From a checkpoint of a small transformer trained on Wikipedia.
Size: width 96, 3 heads of 32 (1 for keys and values), MLP 192 SwiGLU, vocabulary 1024.
Each number is 500 + 25 x the weight over its row's rms, rounded and kept within 0 to 999. Layers, rows and columns count from 0. Numbers have three digits each. The size before them is the row's rms in percent of the matrix's.

# gate: layer 2 MLP gate, 192x96, rms 0.185, rows 42-51, columns 0-95
# up: layer 2 MLP up, 192x96, rms 0.178, rows 42-50, columns 0-95
# down: layer 2 MLP down (transposed), 192x96, rms 0.485, rows 42-50, columns 0-95
gate42 104:499520531524526476522445484473442507531514543509481508517528511482519507471474489479469467497503508505461485504509457482509484479510517498501576506503484518519472462508503466442529496494498527486553488448519520464501501511468479497493451495509494458501482513484501459465505475481501486488
up42 102:475491433556462518532491493468533523513508487504517499546530490498476491538528548513534522564524531496449481472509475533472489452543463499520489505499481501500497487477507519474497491478509495504505512510470480532463530471529495482486508517485515511472513514488461500495492518516471484457
down42 094:491485514526501493556524525501501546473513501480500512527492508469478532539508512471494532450477478491442451524502483511521482520502487466473520546517500486502487518491537543518473531483538487517509526489530458517461522504479454529530480488477458514492548527480515499506508534490526512482
gate43 102:502509511494456486513542529503468527489496502528548551472512503487504526518459499504508501484494489476498477524478509481498454494556473514503548543511533508548521517495498514480463499491520483480511496515507512508506499507466490527460488495474439491435512514514493519552541510478495548535
up43 102:447477491476491482459497487498502458549522503510447478535490522519538494498516559543495487516467474462489539495483468488497502522501526537537483513501472493474457495487444496490527521551475478487467524479461481479493475522497489479516525523496487534507499483464476492470479491498528510512
down43 098:479525501477474440476493499487429470528479488483458508524477476532525526506518536522509503489491479530516506533504499522460459487514514493508492515487531456509506539505476524519528525539534481499514527497499514469544516514547506526501445507474457493508480503450478483525473482514522494491
gate44 099:544541480541482499490547474482478522476523542512504527553493505494482530512480511493501508520527529552506505479493492522508503529521495524540502532489564552490507517490507476486544518497508458520493462504525504496487487515456485505471463503492507538500489497481519566499493518449524492526
up44 101:535448501533486489473529478481545483498498510492455550527520493531476513479513510507486484491487526501475521487473493506556452486457498497521547515528535483507484500506466524502552495521456480511524512505542473497532459518488484481458533486509484482493489527542504535484492520461521484481
down44 102:504504511517469448464510477472535529504507506456496515477525494500511497449499499470479456522496535541484526461475498516469486537452528515478539531527520532462491486536473520514517504499478543526485473510480540491489514473458504490450506496473490487518484520497494550479462527478513498494
gate45 100:492487508484489471515467495521497471505516558497463530491550490520527521482461471496484514529494511533524497563508472515499521530502524491476548469458515517509498535517529518454506495520516513507494492494502545499470524518499488476475512457507567486473521530504465515499470465490476493550
up45 109:495489464496447506558510484509482487506561505500502516503519549539491533512499492471520477483480510461481481465525498546487501516486490480510514519535489440504515519447476493530493481498514480491532558494501499481466507489497506484556495509460487480478514455462469500518521469511488532483
down45 114:507493494485496480552533451483487524528564455514544526490480528501471534508498534487547467483487472487521479470577523516484497476481503499495475522540474475511488475473507542494492486498482497493531523488479478517513541466508498520519483515488451457501523519491490496523528492511481481492
gate46 096:512471449471517504520491543484477517485469551481480499470506522554508513501454497518546496444471465500507449504532506470500500480477476472522493498511520544498507467490512547491504506495509494488530465527517499531551494507493503527514501494469520506546507479499530467543493534499481458500
up46 099:501508480518496538480497494487498480525452443514508472523533488532520500497467533468507480521459547517479523471494470512533530507533479567514507501516469480516448526493488478512487498469534503507456494514492519528493487516554492486523548501495486461518495499500565518516482498531520492508
down46 099:447505494475495491473510507519530497535493542529525486475523498492447533488483492507517543485515511485500520454479496469536492537467496458494503509504541505534502506489494533524504523482495498506452519482460526464505473517439485521528493512489557488525464515522494534504496563495477518518
gate47 100:522465469529484470489522498501478495475547533474503488484527535517461552540487511550485512520527533522480536464517526516464510486526477510529523474510496487467501515557485466502502502476538509512477522497529485487446516472511487514491528479553451539499509496496489488507499492463504505470
up47 110:488504470522491493485499484479460472502522516518516490482509427513466529507472468472458527508479465523449494499555538484485510520507517490476495547505477471516526512503464508585515473523467512482525527490490504507482524513500518521503490443517492462534515512512498507517490499481540516505
down47 103:507493550537534501506531542466487517525511500513505512493502437478485502507490484472479509509484437513465470511484516483468540509516494529463517550512474469487490516485468495551518509499438494474557497475496497470499514523513518503506540509468531500547527484514508496512508507472527485474
gate48 092:489495511472522520518488522528518468489490510502508473528484454470523506493461479463478492554485459534468519521500505479405488519509494501480561486486542484500488485490497502518500522494505475495555493476468513526500463527513507505488509503478494501540462494529543525538484527490486482531
up48 094:496462497482493499494489462547506485479458505508467497500505510512498518501520505492510476520521511490558432530494501462505555525508513497538433476496515528500482477448474500514485530488499509500492481493491486504500517541516526482486542498443466495478498510462491462527435477517508521510
down48 100:509527513477497509472511472504481479475458526476472451508469494482491455504541522531542497479512478474512533464485485500519508475508496473458499464544525460498518444496506545510526472469518519533475536485464489498447485487535536469522486495507511485497505495471481508512485447528491516500
gate49 097:507487516515528481499524507498488543505507522499569534505485493528478450490481459512482476512511464510456502501508445533510510502487506515586493493500507481473478487500524503515516540495460485473445515499512482532518501475459513497473504508516521447452485496465507509483515459501476515506
up49 095:508549514526480489477504539535527527512505502476521496537481512525506534505494486499487528473523488477468500533437464474522527534503526493519478491490477509509476503525441499517518476484492459476485504511491526496518524492526574524477496483566514522489507495491560483495472516497481510543
down49 098:494545513530487483479500486519539469499550484526431537473490532499519510517504528502508545515520493508504495530492525496518495514493520510454531499549470530528506475535512521517501467532520501513526499495522517493524522478530480524458475480495466571503461499526518476506520482511493456468
gate50 108:489491498512482516551489496527505516483532528505511489507536502593468515515485502533510538502495489508515462521507533532501497514489519467522526496503451505482495519477494513523545525490478515549471557496468517444475479485513539453535480512494503491493484474456509530533493501503486491499
up50 097:511513510525553498478522527518475493527521531492552457456484488528481511495468501487497521494460518491544509507466502486519457498484478495556520488518469491491486515512506518498508501502527447449496512513468503496516481496449485466474459516525537480535452501495547491462521484521515471481
down50 098:525459518479495498555504488498514523485493518508515478521521497514436507544531509497500493478452479458505500456535487519527460493497483499495503533535491511497540503528452518518552520497520524496490493487580480488481557477515505539499494521501491490488494520533495450505532503475491493485
gate51 091:487511474498516471536489467501479491491487540535510474483534482520500523477480437496462539486485494531461537530508540494506523441553568508520538513502527535514486514519467519497497487507472460514451495518464511499495500496496493482504534476510466486479460526502489501522498508519539499498